config = dict(
    n_layer=12,
    d_model=192,
    n_head=3,
    n_kv_head=1,
    head_dim=64,
    d_mlp=768,
    vocab_size=2219,
    activation='silu',
    norm='layernorm',
    norm_place='pre',
    norm_eps=1e-06,
    positions='rope',
    rope_base=87300.0,
    rope_fraction=0.5,
    qk_norm=False,
    attn_scale=0.125,
    bias='none',
    tie_embeddings=False,
    parallel_block=True,
    init='uniform',
    init_std_qkv=0.0473,
    init_std_o=0.00965,
    init_std_up=0.0473,
    init_std_down=0.00482,
    optimizer='soap_variant',
    lr=0.00294,
    beta1=0.95,
    beta2=0.99,
    weight_decay=0.0,
    lr_head=0.00398,
    grad_clip=1.0,
    warmup_steps=200,
    schedule='wsd',
    decay_fraction=0.943,
    decay_shape='linear',
    final_lr_fraction=0.0,
    batch_tokens=[8192, 16384, 32768],
    seq_len=1024,
    doc_mask=False,
    train_tokens=106000000,
    steps=6794,
    dataset='wikipedia_en',
)
Each number is 128 + 32 x the weight over its row's rms, rounded and kept within 0 to 255. Layers, rows and columns count from 0. The size above them is the row's rms in percent of the matrix's.

# layer 4 MLP down (transposed), 768x192, rms 0.194, rows 451-503, columns 0-63
size [107 101  97  98 103  99  95  95 109 100  95  99 101  95  96 103  94 104 107 108  96  96 107  98  95  94 110 102 117  96  99  91 104  93  90  99 100  95 105  82  89 103 145  92 113  85  98 109  99  91 105 104 117]
[[ 79 113 129 108 101  97 131 176 100  94 168 102 125 153 156  76 145 135 116 174 138  94 140 138  72 103 131  94 167 154 103 176 134 109 136 131  88 104  94  59 143  67 119 169 156 157  93 151 169 181 120 186  88  86 180 164 128 160 100  46 133 144 100 121]
 [126  58 124 146 114  97 121 127 189 136 111 123  84 141 110 105 146 145 179 123 148  94 105  80 118 153 118  94 166 128 128 119 117 174  92 107 192 144 130 137  80 184 113  97  50  77 119 112 100 137 160 136 130 124 129  70 136  99  88 190 123 189  96 126]
 [152 113  84 143 167  79 154 112 160 141 127 162 124  97 107 115 159  79 111 133 130  97  99  89 107 153 126 160 131 192 126 180  84 111  93 159  99  83 165 157 123 112 106 124 106 166  71 130 136 134 203 111 110 147 146 112  84 118 106 135  93 154 135 210]
 [127 148  62 175 127 174 137 183 117 105 161 101 147 143 100 105  84  78 132 166 169 117 129 156 147 107 135  96  97 123 141 146 134  66 144 131 152 133 188 104 122  78 121 194 102 113 113 149  65 175  94 143 137 154 100 142 126 109 103  68 112 150 131 153]
 [139 146 120 130 130 171  90 151  90 107 174  77 118 145 130 117  94 109  90 155  85 119 138 214 140 168 112 170  93  73 129 135 184 197 137  53 184 164 114 146 103 167  95 118 103 127 143  77 157 116 139 138 146  96 167 185 134 132 123 102 193 142  91 101]
 [108  83 154 146  88 126 154 154 136  72 111 155 101 190 109 126 128 108 188 132 175 107 172  91  95 121 139 166 135 139  89 121 122 130 145  75  97 124 125 192  64 165  87 160 140 127 131 118 137 150 160 117  90 193 145 134 148 162  63 174 188 140 111 148]
 [114  82  98  95 128 163 106 123  96 100 116 135 167 143 128 101 146 126 128 118 114 127 104  74 163 139 156 156 128 165 113 164  78 212 143 142 171  98 116  98 169 169  91 153 105  81 147 139 114 111 123  77 225 112 150 122 161 107  66 161 151 118 124 163]
 [120 142  88 153  97 118  98 141  97  76 128 119  99  91 167 155 142 200 113 139 187 109 122 181  98 169 145 126  90 133 130 166  65 120 151 140  90 158 144 126 161 155 164  77  64 124 156 101 113 165 147 100 166 103 109 197  81 114 139 166 103 155 187 103]
 [172 114 159 124 156  88  78 132  68  96  73 105 141 116 171 163 129 110  55 139 109  91 131 155 135 114 160 117 112 130  78 123 145 148 180 124 143 150 122  91 177 173 204 192 146 105 145 127 130  98 135 222 178 132 130 158 131 127 172 167 125 159 152 162]
 [143 186 152 190  80 140 133  75 119 196 161 110 143 176 173 131 118 147 113 147 124 129 202  87 152 102 136 184 150  98 150  83 131 154  97 127 163 156 107  83 139 113 137  39 112  56 156  81  70 110 109 108 129  62 146 172 156  59 162 103 151 134 140  95]
 [ 95 101 118  75 141 120 157  82 103 136 131 122  99 131 122 103  90 204 152 145 182  66 122 185  62 132 181  93 124 197 126 170 162 176 155 104 153  78 190 141 148  81  99 142 130 160 105 142 131 157 117  83 172 134 128 101 121 127 103 156 131 127  99 126]
 [165 146 143 135 107  81 200 167 130  47 110 116 134 137 161 182 122 108  93 108  91  84 217 152 176 182 138 157 174 173 168  90 161 110 160 181 176 110 121  76 150 163 119 158 145 100 158 114 131 125 114 117 133 154 152 146 154 125 104 135 167 178  68 131]
 [ 69 129 102 114 128 150 173 122 120 114 141 149 123 136 174 102 158  68 133 104  97 148 157 140  99 125 146 164 145  99 140 113  59  90 117  87 166 124 142 187 105 146 125  98  88  91 161  58 124 111 134 129 136 114 122 200 124 173 142 178 149  84 129 113]
 [144 135  96 146 115 207 130  66 130 114 129 122 130  94 141 135 124  92  50 144 160 120 103 142 164 130 126 171  64  28  90 144 134 120 151 146 106 137 182 135 131 106  69 139 126 143  99 164  71  70 115 104 160  75  80 180 137 138 159 121  94  78  79 137]
 [109  45 197 124 108 121  76 145 165 157  87 137 136 135 191 185 108 171 135  69 103  67 120 187 103 151 164 108  98 120 112  75  55 165  96 105 134 167 121 104 127  82 169 115 137  99 108  75 125 100 124 111 112 113 124 163 135 122 116 141 111  95 127 135]
 [107 168  98 114  78 130 140 159 113 130 149 142 109 158 110 100 113 132 120  84 166 143 155 128  89 115  94  67 139 121 154 134 147  88 185  89 178 173 149 166 104 129 116 163 121 170 145 147 127 121  83 209 121 104 169 118 113 212 130 162 167 117 190  94]
 [139 139 134 145 114 127 123 111  98 117 158 208 167 176 121 148  91 118 144 136 157 148 141 100 135 151  97 124 150 104 100  98 109  81 122 147 120  62 136 132  86 158  45 101  98 117  68 110 119 128 127 105 104 117 158  73 120 153 133 204 184 132  73 157]
 [ 63 108 144 197 137 154 131 120 133 108  84 168 159 139 157 118 166 127 133 103 141 151 143 129 115 150  76 155 168  97 105  88 153 144 126 123 136 116 117 129 156  84  71 126 194 108 114 142 185 143 109  73 107 127 209 117 122 158  75 134 109 142 122  92]
 [138 141 147 117 164 110 158 129 151 127 101 127 114 125 167 157  77 122 147 121 145  89 161 127 150 131 102 175 160 156 106 134 175 119 121 138 106 119 146 142 114 136 161 150 121 116 153 133 128 137 103 142  68 143 162 155 137 139 161  81  80  73  99 103]
 [147 133 105 104 101 132 103 139 145 149 167 149 113 158 121 107 136  43 145 146 166 127  90 167  84 119  89  67 210 119 111  92 139 155 182 136  88  99  74 169 135 142 159  83 129  81 150 129  65 131 110 151 106 187 115 166 102 148 211 114 107 116 121 127]
 [126 100 117 123 100  88 140 127 140 132 153  66 127 127 103 138 121 123 163 119 132  84  75 120 173 106 148 118 109 127 153 130  88 149 168  77 116 102  94 106  97 153 108 137 122 144 122 113  88 157 120 131 170 123 155 130 109 149 102 109 117 107 119 128]
 [120 122 146  74 180 162 144 168 120 153  57 173 135 162 153 169 141 130 139 118  68 113 124  95  83 116  95 148  95 101 107  92 124 182 172  79 151 124 136 148 151 127  82 152 124 145 147  99  94 126  93  93 199 162 138 125 110 102 120 140 174 151 107 140]
 [122 165 177 125 157 102  51 126 123 113 103 168 121  99 135  99 113 161 108 145  88 143 100 107 143 123 158  90  84  95 203 145 133  67 162 106 138 126 162 253 126 118 121 164  81 140 176  79 132 128 154 125  89 116 150 180 154  74 193 153 122 168 136 146]
 [123  92 165 168 156 118 129 131 117 104  89 152 142 110 109  73  97 113 132 163 154 112 154 158 123 167 141 166 120 105 135 136 103 175 148  92 145 117 105  65 167 101  97 114 111 152 174 130 135 126 113 202 141 205 158 103 100 108 181 145  92 147 114  38]
 [103  99 161 141 115 104 107 146 101 130  72 116 129 118 189 168 158 121 164 153  86 149 116 107 140 152 165 139 163 146 132 149 129 139 136 128 116 114 142 144 101 152 159  79  97 160 133 100  92 178 114  56  75  95  85 147 133 102 132 166  94  66 155 123]
 [165 161 107  84  79 147 127 122 108  99  89 123  83  64 172 138 169  97  55 154  74 129 161 137 130 181 128 147 122 112 150  63 175 153  95 155 107 166 148 123 118 169 108 140 151 130 187 103 110 123 166 125 115  57 124 148 132 143 122 112 154 165 124  81]
 [166 131  90 152 127 165 134 146 153 122 135 163 144 120 147 122  73 131 161 170  99 119 132  81 148  66 109 149 119 164  70 166 126 102 110 112 164  84 146 197 106 157 124 117 132 127 124 119 127 178 181 155 121  81 127 116 134 130 124 129  89  72 118 150]
 [148  61 104 130 162 189 156  97  82 152 122 154 100 113 144 123 156 127 158  94 147  86 107 107 172 139 120 136  99 128 110 142 106 144 114 137 154 116 119  81 161 179 157 103 140 144 118 116  78  87 167  97  94 126 107 135 182 117 116 101 151 130 103 129]
 [102  94 104 201 134 150 187 130 119 127  68 115 144 115 144 103 134 103 184 125 147 112 135 152 149 124 129 141  75 141  85  93 139  94 137  92  96 100 133  89 123  52  84 100 162 100 182 187 139 138 109 151 137 214 167 104 141 144 129 123  82 178 138 112]
 [129  84  51 116 130 119  73  88 125 138 144  77  95 143 141 182 136 168 167 114  75 133 104 127 163  63 155 146 168 131 114 134 112 164 134  80  88 142  99 121 122 133 113 182 103  88 112 116  88  64  59 141 112  85  73 125 185  83  96 157 103 135 139 170]
 [100  88  72  54 107 110 191 150 115 108 136 111 141 153 117 107 170 147 158 137  95  88 140  64 163 119 110 140 123 111 152 131 131 101  67 113  72 148 147  90 118  86 188 104  63 107 101 130 130 132 172 110 128 130 153 129 122 127 117 119 110 104 141 129]
 [ 98 172 150 163 106 181 111 123  87 129 134  85  97 161 132 123 139 117 116 103 102 123 161 137 116 164 102  90 148 111 148 123 169  75 128 172 114 176 171  88 129 116 116 142 129 207 121 114 113 118  86 141 122  88 178 143 140 104 145 117  98 104 161 117]
 [155 178 168 148 162  99 147 154 108 160  77 135  84 125 146 153 166 136 133 143 153 126  94  74 137 113 136 132 157 127 141 181  99  60 179 156  46 157 136 143 119 132 111 111 105  32 152 149 113 150 131 154 157  93 158  96 122 211  74 123  81 155 112 130]
 [ 87 116 147 151 124  75 100 113 162 137 165  80  87  95 123 172 129 192 161 118 138  75 113 139  91 155 102 105 137  79  75  78 129 157 145 145 154 113 168  83  99 103 131 149 167 135 125 128 117  84 125  50 142 154 125 168  98  98  90 152 161 140 108 118]
 [123 164 101 123 188 171 123 133 165 110 189 104 103 151  21 112 132  49 145  93 149 144 151 203  93 178 119 103 113 122 160 134 141 105  74 167 105  87 105 104 136 128 105 112 109 133 198  98 146 124 154 128  89 116 135 127  82  68 115 108 137  79  93  73]
 [ 60 138  83 104 105 192 124 123 127 157  93 144 149 171 158 112 160  96 186 112 101 119 108 105 164 119 104  40 127 185 144 105 188  79  69 109 138  89 108 128 129 154 119 176 117 122  93 138  88 113 109  55 133 107 103 115 140 109 113 124 139 133 162 160]
 [ 68 109 144 169 140 131 159 136 111 132 131 137 108 157 115 145  85 155 126 134 124 129 190 115 173 137  91 112 152 129 116 165 136 122 123 160 182 111 100 116 158  94 122  81 166 112 139  84  88 131 139  82 148 148 188 137 151 122 140 116 178 115 109 172]
 [125 159  97 130 117 111 109 144 175 109 194 137 105 110  65 134  74 109 170 110 163  99 111 133 130 129 180  65 104 156 188 149 100 140 139 125 138 152 116 125 172 116 141 136  81  85 121 139 150 102 152 123  76  96 145  87 136  92 162 121 111 173  90  97]
 [105 154 127 109  92 172 116  99 119 189 159  95 126 157 123  95 146 125 173 128 123  63 133 149 132 111 148 135 101 136 132 170 127 197 141 112  66 122  87  98 153 113 145 165 121 113 138 161 130 115 107 141 134 130  92 156 116 104  67 152 123 159 114  83]
 [147  98 118 149 111 143 100  97 116  93 210 133 124 107 138 150 138 104 156  58 136 172 141 106 219  99 114 187 152 128 158 138 135 139  97 128 129 160 106 176 128 133 121  97 136 178 119 156 129  95  91  64 128 138 142 124 104 130 150 135 139 142 122 122]
 [120 145 109 120 104 111 146  64 126  73 136  90 110 163 114 132 117 126 144 134 165 170  96 139 138 139 159 171 122 164 162 125 141 152 111 125 169  95 134 165 119 176  86 120 124 105 123 171 157 200 137 121 220  84 103  54  88 121 102 131 136 130 101 146]
 [144 108 159 109 191  95 151 128 139 119 161 156 141 138 125 112 179 142 153 100 151  92 135 176  77 140 118 199 139 158 147 136 111 131  98 162 127 186  86 101 132 134  90 131  61 161 125 154 132 177  98 138 165 166 159 179 156 114 155 164  97  70 120 143]
 [132  76 102 151 141 199 116 112 151 129 181 161  78 164  84 126 150 117 145 162 141 138  86 124  84 181  92 118 120 111 134 187  71 109 117 168 139 170 112 106 124 105 100 158 168 135 136  95 138 119 137 116 133 179 136  81 188 148  77  92 114 107  83 148]
 [ 96 125 113 136 123 134  57 153 140 198 122 107 158 164 150  84 140 165  74 149 180 119 149 163  73 112 122  97 108 184 117 136 132 110 162  88 146 118  91 149 169 146 132 158 181 147  40 143 149 169 139  89 145  81 139 103 160  46  72 160 140 130 172 166]
 [127 125 117  88 137 113 134 132 114 126 160 135 102 119  76  93 148 132 100 127 190  93 152  97 114 104 152 167 125  73  85 132 157 157 129 132 131 118  93 159  84 131 141 128 163  83 189 140 102 124 123 114 115 198 163  77 142  99 163 134  76 110  88  78]
 [169 132 103 129 102 113 104 125 135 115 150 217 136  55  82  56 116 138 231 172 104  83 163 181 113 127 103 122 167 106 175  85 137 113 151 153 110 117 126 100 181 174 130 123 127  84 139  85 145 168 130  71 136 159 157 166 118 131 108 142  90 121 108 106]
 [ 77 122  89  98 138  65 144 119 135 141 133 129 131 163  76 144  75 147 119  92 114 163 120 129 101 149 117 144 107 108 100  97 160  78  63 102 107 139 116  75 110 125  77 183 125 125 118 135 120 147 104 177 127 128 111 109 165 132 117 152  73 140 127 132]
 [179 121 113 118 104 121 155  92 156 126 150 195 122 104 105 116  96 129 144 122 109 118 158 135 119 108 118 114  66  84  73 135 110 107 144 154 105 107 109  64 149  92 111 135 183 118 122 101 135  67 139 107 169 186  53 116  51 157 129 166 155 170 134 143]
 [ 99  85 101  91  98  98 130 135  96 161 137 112 125 171 109  96 148  81 159 133  78 170 132  90 125 148 127 157 131 129  96 108  50 131  97  90 112 139 145 187 164 100  79 161 120 164  59 134  96 116 123 151 183 136 105 193 138 131 131 136 154 155 184 168]
 [158 143 118  96 144 143 102 132  53 187 179 161 125 122 171 103 134 147  91 114 140 146 152 120  65 105 143 119  99 103 138 140 141 129 107 101 168 111 110 164  99 153 121 145 139 154 115 122 200 172 144 101  96 145 123  70 113 102 178 165 155  87 141 168]
 [103  91 111 155 147 112  86 191 144 126 129 117 154  55 174 138 105 159  97  96  98 101 103 128  51 143 193  78  97 113 121  90 155 112 167 155 126 107 117 156  95 129 163 119 115 111 120  92 128  88 107 145 101 134  94 159 134  85 130  50 106 159 123 140]
 [138  65 144 115 207 142 159 125 102 150 145  82 147  92 141 138 134 168 127  80 144 200 150 142 101 136 135  85 122 169 103 101 102 140 174 121 133 167  83 120 169  72 198 106 102 142 121 139 105 121 155 148 139 131 134 117 127  98 144 101 164 121 143 164]
 [123 107 144 132 149 131  99 124 137 119 133 154 112 135 126 208 128 178 169 105 190 149 130 115 220 117  59  90  96 118 165 142 112  73 124 137  88  83 160 147 115 158 174 119  36 126 122 113  72 141 166 103 111 114  98  83  96 116 140 147 160 103 129 157]]
# layer 4 MLP up, 768x192, rms 0.221, rows 452-503, columns 0-63
size [102  99  89  98  95 107 108 122  90 103 106  94  78 124 106  94 100 126  88  87  94 100  84 106  98 113  97 126  98 105  85 113  95  79 101 103  86 108  76  88 106 141  83 103 114  91 122 106  94  98  97 137]
[[113 110 138 118 138 104 132  94 126 155 124 198 180 196 106 108 141 102 126 116 161 145 109 157 158 124  95  97 111 112  63 141 112 190 116 117 135 205 164  66 118 150 101  77 100 170 173 113 139 116 118  95 128 103 133 112 151 148 136  82 148 132  87 148]
 [133 136  98 174 155  94 160 182  81 107  85 125 194 103 153 106 121 103 135 116 100 154  95 136 106  47 124 114  89 125 180 112  75 100 102 222 111 104  89 157 171  83 153  94 174 134 148 125 158  89 160 146 141 146 179 155  81 220 103 121 104 175  93 135]
 [ 68 126 129 135 136  87 106 129 131  92 104  79 124  90 165 161 127 150 146 136  81  94 118  85  98 102 140 139  93 139 139 136  78 134 127  95 150 156 139 170 198 148  76 187 119 106 143 184 145  95  79  58 109  85 101 111  96 128 137  59  63  73 119 168]
 [132 164 114 165 155 120 155 122 122 158 136 143 142 203 120 107 148 142 117 130 122 165 110 111  66 193 132 102 118 202 123  99 172 130 181 141 185  79 103 145 147 114 140 136 152 132 149 129  94  92 101 121 146  53 165 106 131  51 155 123 121 142 146  69]
 [142 118 150 125 103 154 108 106 147 134 176 115 142 168 139  95 114 127  90  67 104  90 162 140  72 135  78  82 107 110 167 138 124 161 101 116 151  86 142 104 197 137 182 133 145 142 108 112 136 105  79 134 120 163 121 150 171 128  53 139 109  98 155  92]
 [111 164  71 134  94  75  99 159 165 123 155 106 127 150 141 136 104 159 159 170 149 160 152 108 124 100 142 152 153  76 137 119 152  81 199  73 108 169 145 128  66 157 120 103 142 155 154 138 120 113 104 118  60 176 110 114 154 124 163 118 102  98  96  66]
 [112  83 119  64 144 130  95 143  97 146 142 132 172 163 142 146 147  84 131 123 154 140 129 143 194 111  89 103 147 102  98 135 144 168 111 178 180 133 136 127 145 185 127 129 187 105 139 136 107  83 123 134 163 163 149  79 104 204 107  78 107 132 138 172]
 [145  88 125 111  85 164 180  99 188 156  89 102 140  58 193 134 142 143  68 172  97  89 163 135 111 161 109 144 128 159 138  94 166 160 122  93 129  47 128  44 111 105 147 145  91 117 121 171 108  99 150 126 145 143 154 171 140 127 184 158 149 100 155 127]
 [117 153 176 214 135 167 149  98 121 168 165 135 179 157 192 113  92  63 112 148 144 122 111  92 124 129 113 127 137  95 122 134 132  89 139 148 118 119 143 116 170 119 173 101  84  98 154 154 135 129 124 101 115 142  55  87 182 148 123  79 150 110 196 128]
 [150 131  85 156 122 150  99 132 128 122 167 132 130 132 170 107 140  67 142 153 110 161 114  66  87 124 143  94 166 101 127  96  79 103 162 121 124 157 127  94 136 136 159 132 133  77 167 149 129 102 145 123  90 121 144 117 105 106 111 144 117 156 159 105]
 [126 178 194 126 151 111 143  76 123  82  81 145 122 124 142 188 122 148 145  78 100  96 133 152  89  48 153 136 110  53 129 150 153 160 162  80 107 155  96 106  75  74  92  98  97 164 133 103 159  89 182 226 103 155 116 158 118 113  73 129 131 153 104 229]
 [119  74 153 144  59 199 172 106 163  53 135 174 108 140  92 133  65 157 135  80 132 112 125  44 137 134 142 194 118 132 149 114 141 122 135 101 153 144 132 131 130 123 131 214 153 137 125 108 149 140 169 166 180 138  88 112  91 115 116  54 185 189 134 180]
 [108 132  88 127 157 152 151 111 146 122  89 103 131 172 103 162 169 149  92 172 164  76 128 198 121 154 108 171 146  88 193 117 127 137 116  91 124 180 137 148 131 147 138 134 154 106 137 172 104 107  79  77 122 154 135 121 138 175 108 100 141 149 127 115]
 [110 213 105 149 141 129 169 129 120 114 133 111 113 170 115  91  88  77  45 187 178 112 115 136  77 134  98 145 148 124 170 142 153 105 138 196 167  85 143 155 103 109 116 108 157 119 138 117 152 212 128 153 117 157 174 155 158 101 114 137 118 114 147 105]
 [121  66  92  74 115 125 122 151 103 118  97 151 169 184 128 193 132 185 117 120 154 122 151 145  86 146 151 141 118  84 167 131 172 136 120 102 133 138 121  91 130 137  67 124 142 159 206 116 183 140 110 107  93  84 167 133  64 102  76  84 138 125 145 132]
 [133 120 150 190 131 155 118  81 135 179 108 138 168 132 127 130  86 139  96 160 121 131  88  76  72 125 161 136  24 127 142 142  87 104  70 151 117 120 146 126 153 125  85 103 156 113 156 132 170 144 167 170 172 175  93 127 140 222 136 202 148  72  78 153]
 [145 127 188 126 164 156 154  81 132 127 127 124 183  92  59 132 138 116 135 109 123 138 136 148 113 118 133 112 158  99 136 119 147 138 180  22 121 102 130 135 138  63 176 132  92 136 145 132 118 140 211  99 136 148  99 158  95 163 169 177 117 163 134 225]
 [172 151 117  69 101 146  99 148 174 123 157  96 139  93  85 113  92 119 117 121  52 133 116 105 134 100 115 146 106  74 125 102  96  78 187 145 147  64 108 189 177 163 116 132 190 116  82 163 109 128 134 193 135 144 126 162 135  85 133 108  79 109 139 117]
 [126 141 187 136 126 155 187  66 102 115 159  94 148 150  74  99 114  98 155  47 175  85 167  92  92 139  97 141 115 107 166 116 161 104 153 140 131 110 165 153 170 135 180 103 130 139 108 119  57 118 155 155 126 163 108 188 105  62 108 116 149 144  57  77]
 [107 100 103 164 138 154 169 101 132 134  79 124 144 142 130 118 162 106 190 119  84 151 103 101  72 145  77 153 122  95  95 149  93 120  89 152  82  91 237 160 164 195 138 146 160 134 120 190 143  93 179 105 146 120  97 145 114 105 128 127 179 121 118  80]
 [ 88 135 164 127 138  90 161 146 131 131 114 117  79  89 115 141 101  80 133 153 130  97 143 149 129 135 169 114 167 179 107 127 102  93 139 106 134  72 169 146 166 159 204 155 163 154 106 114 123 134 106 103 112 106 135  72 131 123  89  90 119 155 156  78]
 [162 105 188 131 166 152 171 128 159 117 158 103 118 126 105 103 101 104 104 104 108 123 130 122  96 154 109 180 162 143 113 125 111  91 161 125  53 131 131 135  99 133 132 117 148  96  74 187 182 179 119 103 102 160  54 133 124 120 116 128  89 107 170  96]
 [115 174 154 156 141 127  96  70 132 145  72 131 161 163 127 146  87  92 123 156 139 143  92 143 142 148 116 130  95  74 166  74 154 161 157 104 110 134 121 164 102 114 143 126 107 109 142 214 130 157 148 142  89 145 104 108  91  85 135  64 135 107 123 129]
 [190 168 144 139 108 111 143 101 133 124 117 176 127  99 102 112 109 175 106 135 128 120  85 150 102 160 135 137 128 166 122 172 124 134 150 113 123 130 139 219 138 164 140 176 199 107  90 114 201  94  68  91 129 114 143  68 141 148 190 125 137 148 115 126]
 [156 124 121 132 114  84 186  69 148 146 149 134 104 104 162 132 152 170 104 170 158 107 135 119 171  98 172 126 162 213 136  89 148 175 149 149 122 149 147  64 126  48 191  98  92 107 152 142 179  74  98 159 136 128 209 137 154 140 144 152 152 121 157 148]
 [144 157 115  35 149 164  76 100 156 108 167 119  81  79 160  95 149 131 116 115 102 136 105 109 140  98  98 165 103  68  72 159 128 161 105 148 160  82 142 164 112 160 122 102 139 118 157  82 164 158 143 152 169 178 155 177 147  72 143 174 110 126  97 125]
 [131  83  27 145 120 128 124 189  60 160 100 190 114  76 146 161 149 140 154  73 123  78 119  69 104 139  87 210 156 128 187  99  87 162 114 141  84 145 159 106 147 145 130 149 126 124 117 118 106 108 138 114 165 125 125 177 192 101 138 115  76 133 125  70]
 [130 153 121 118 114 163  68 149 149 106 148 102  80 143 198 114 122  59 149 108 114 145 170 132 189 115 161 129 147 108 122  93 134 175 125  84 120  96  93 105  86 174  83 122 196 138 168 113  99 181 109  61  66 136 154 177 138 114 118 178  97 128  85 119]
 [132 114  91 132 115  81 111 176 164 157 100 130 188  70 110 153 152 164 149 115 106 131 170  86 156 122 155 141 155 125 161 138 164 171 163 156 162  64 103 119  93  84  96 142 169 133 177 158 128 134 136 128  66  90 206 119  50  98  96  97 147  79  98 118]
 [ 74 137 155 159 152 194  70  88 138 138 114  73 116 128 100 163 140  75  93 129 144 142 148 161  87 167 150 144 117 146  44 105 111 138 148 150 172 115 144 113 141 143  53 129 138 159 171 123 144  74 108 109 114 132 188  89 151 139 138  91 110 161 124 137]
 [ 89 127 101  83 115 166 127 149 138  69 144  68 119 125  75 172 141 162 177 110 161 145  93 153 142 109 112 134 149 169 129 170 141  96 105  85 119 209 113 110 128 137  82 127 152 174 156  62 185 140  86 145  85 167 109 126 141 154 196 131 122 149 116  52]
 [ 80 115  98  96  97 114 183 131 160 100 106 106 110  82 114  98 150  91 107 191 127 170 156 111 130 184  99  79  97  80 127 145 121 104 142 197 155 111 138 170 154 150 172 133 164 156  89 158 147 158 141 103 148 102 109 176 168 131  92 128 124 112 115 148]
 [114 149 147 127  74  81 156 189 117  89  85 128 113 107 113 142 153 116 103 160 157 126 128 145  88 168 131 102 133 118 118 163 132 123 177 122  86 109  44 157 166 140 137 112 182  67 109 137 142 106  64 151 135 164  84 105 136 131 117 111 123 164  62  56]
 [ 73 164 120 128 195 136  89 146 161 118 167 134 133 169 108  94  91  60  68  86 143  93  86 137 113 105 128 111 156 123 181 132 177 153  96 124  76 116 103 142 125  96  91  39 136 122 190 128  99 100 132 141 124 126  75 141 105 148 146 164 149 154 113 121]
 [134 129 122 172 147 153 125 141 175 148  49 172 120 171 152 158 129 125 183  48 167  69 147 150 101  33  50 169 122 128 132 131  90 112 198 151  92  61 115 134 137  77 124 153  95 138 147 143  92 160 117 151  74 127 142 144 136  77 157  85 145 189 178 101]
 [160 205 130 101 120 115 117 101 136 125 109 116 106 101  67 181  97 194 192  84  74 105 109 139 121 160 103 151 205 123 144  55 101  99 132 177 136 117 182  29 120 127  84 109 165 189  99 106 149 126 138 126 128 142 118 171  99 169 130 140 112  96 118 129]
 [ 84 144 147 197 112 129 157 147  99  71 150 147 115 158 126 130 146 101 169 126  91  91 131 120 172 111 142 141 145 110 167 105 121  94 106  80 132 140 122 174 170 130 156 102 160 136 166 130 155 122  71 114  96  92  90 187 122 111 131 160 100 191  76 111]
 [120 103 129 122 146 141 120 147  67  95 172 139 104  90 136 183 157 154  87 163 124 126 111 113 121 149  93 150 154  90  94 137 133  96 176 152 115 167 123 142 129 174 102  74 121 167 113  86 132 107 132 109 111 143 167 124 153  96 197 104 160 161  95 144]
 [176 105 140 103  69 119 159 151 119 172 154 172 135 192 107  92 132 108 155 127 148  52 114 159 114 106 122 117 136  90  90  95 113 135 118 126 114  66 132 109 166  81  94 181 121 110 121 102 169 156 130 160  93 174 113 184  91 116  82 104 117 106 137  95]
 [110  42 183  91 150  99 105  98  55 155 105 133 153 113 106 150 159 133  91 141 123 185 138 133 130 117 131 112  78 170  92 155  96 153  95 182 183 144  71 219 157 102 137  99 134 118 143 115 132  85  61 150 106 116 105 112  92 135 140 157  92 177 114 157]
 [100 127 176 156  92 196 166 145 104 126  70 118 155 148 111 176 103  99 118 186 173 188 178  87 126 137  49 117 157 151 168 143 150 153 101  99 104 129 164 146  59 108 171 163 109 122 172 160 140 130 130  97 113 132  77 105 165  70 169  70 107 120  90 149]
 [133  92 161 152 151 134 129 112 165 100 180 150  48 138 127 144 118 162  59 119 137 200 145 151  73 199 131 115 109 138 137 119 101 147  98 181 115 128 104 106 136  84 157 140 138 152 131 136 171 145 125  84  85 117 156 136 107 166  51  91 123 149 106 137]
 [106 110 124 150 116 153  97  95 106 156 136 129 136 127 147 117 143 186  99  87 128 110 125 141  86  49 193 172 137  98 120 111 103 136 131  69 152 128 115 155 124 130 128 176 147  98  96 126 105 108 140 127  98  82  82  96 184 121  78 187  70 155 145 145]
 [ 77 177 149  75 151 125 116 122 123  99 102  87 154 107 109  93  95 111 125 125 131 125 185 152 160 134 140 140 155 129 148  94 183 176  97 153  50 113 122 119 136 113 164  76 168  95  94 102 127 101 147 101 128 173 115 171  91 114 155 177 154 131 118 125]
 [128 152 149 108 127 150 147 104 132 113  94  99 106 151 209 186 146 150 133 116 161 128 122  96 146 161 152 134  89 118  75 161 163 139 147 115 130 192 135 117 108 161 148 124 147 141 170 136 142 135 101 149 112 136 125 101  83 165  95  54 139 122 189  99]
 [140 192 104 120 156 119  93  80 142 122 126 167 147 147 129 108 128 106 101 120  84 188 101 132 153 172 171  51  95 125  81  58  96 131 174 149 144 160 122 156 168 141 140  79 158 170 112 154 127  88 132 106 145 143 155 139 145 115 136 137 111 134  91  88]
 [128  91 126 130  71 147  44 103 149 172  68 147  68 156 103 161 113 120 142  73 125 111 138 136 153  78 135 156  82  90  94 149 150  96 175  88  96 136 143 155 120  97 185  94 158  61 140 116 100 172 126 122 117 142 117  91  73 128 128 107 112 136 138 142]
 [135 167 201 151 179 123 172 126 134 109 101 101 115 119 154  84 156 127 119 202 165 131 110 116  76  94  73 146 130  73 105 169 179 160 147 136 131 174 125  52 138 165 148 145 126 138 171  86 148 187 103  70 156 138  70 106  98 148  93 161 141 104  77 138]
 [ 50  81 107 152 197 130 163 138 150 134  74 105  94  97 118 172 168 156 134 138 143 177 121 123 133 180 136 115 114 129 100 108 170 140 109  71 100 146 123 104 133 142 125 128 100 118 178 151 129 119 152 114 118 134 164 142 115 188 159  95 176 131 111 186]
 [104  94 200 121 107 116 104 154 147 123 192 143 105  98  95 124 160 159 145 150 160 170 102 157 198 147 124  92 154 150 128 153 120 163  97 121 133 175 129 117 123  65 159 160 119 132 199 134 120 129 135  99 144 136 172 109 119 161 150 127 151 159 155 185]
 [143 104  66 140 124 113 107 148  98 154  45  83 148 113 181 165 106 150 160 148 136 133 166 124 128 173 135 125 139  47 141 127 134 136 155 147  88 145  89  68 149  82 183 108 173 124 140 162 118 104 179 130 119 126 169 158 152 117 143 131 139 151 164 192]
 [ 73 150 143 145  83 100 100 124 136 174 166 150 188 142 163 111 140 141 140 108 121 188 122  68 177  74 116 113 116 120 133  97 151  62 164  95 117 162  89 121 140 140 140 139 109 111 148 125 181 110 113 146 141 134 162 121  93 117 155 135 129 191 172 173]]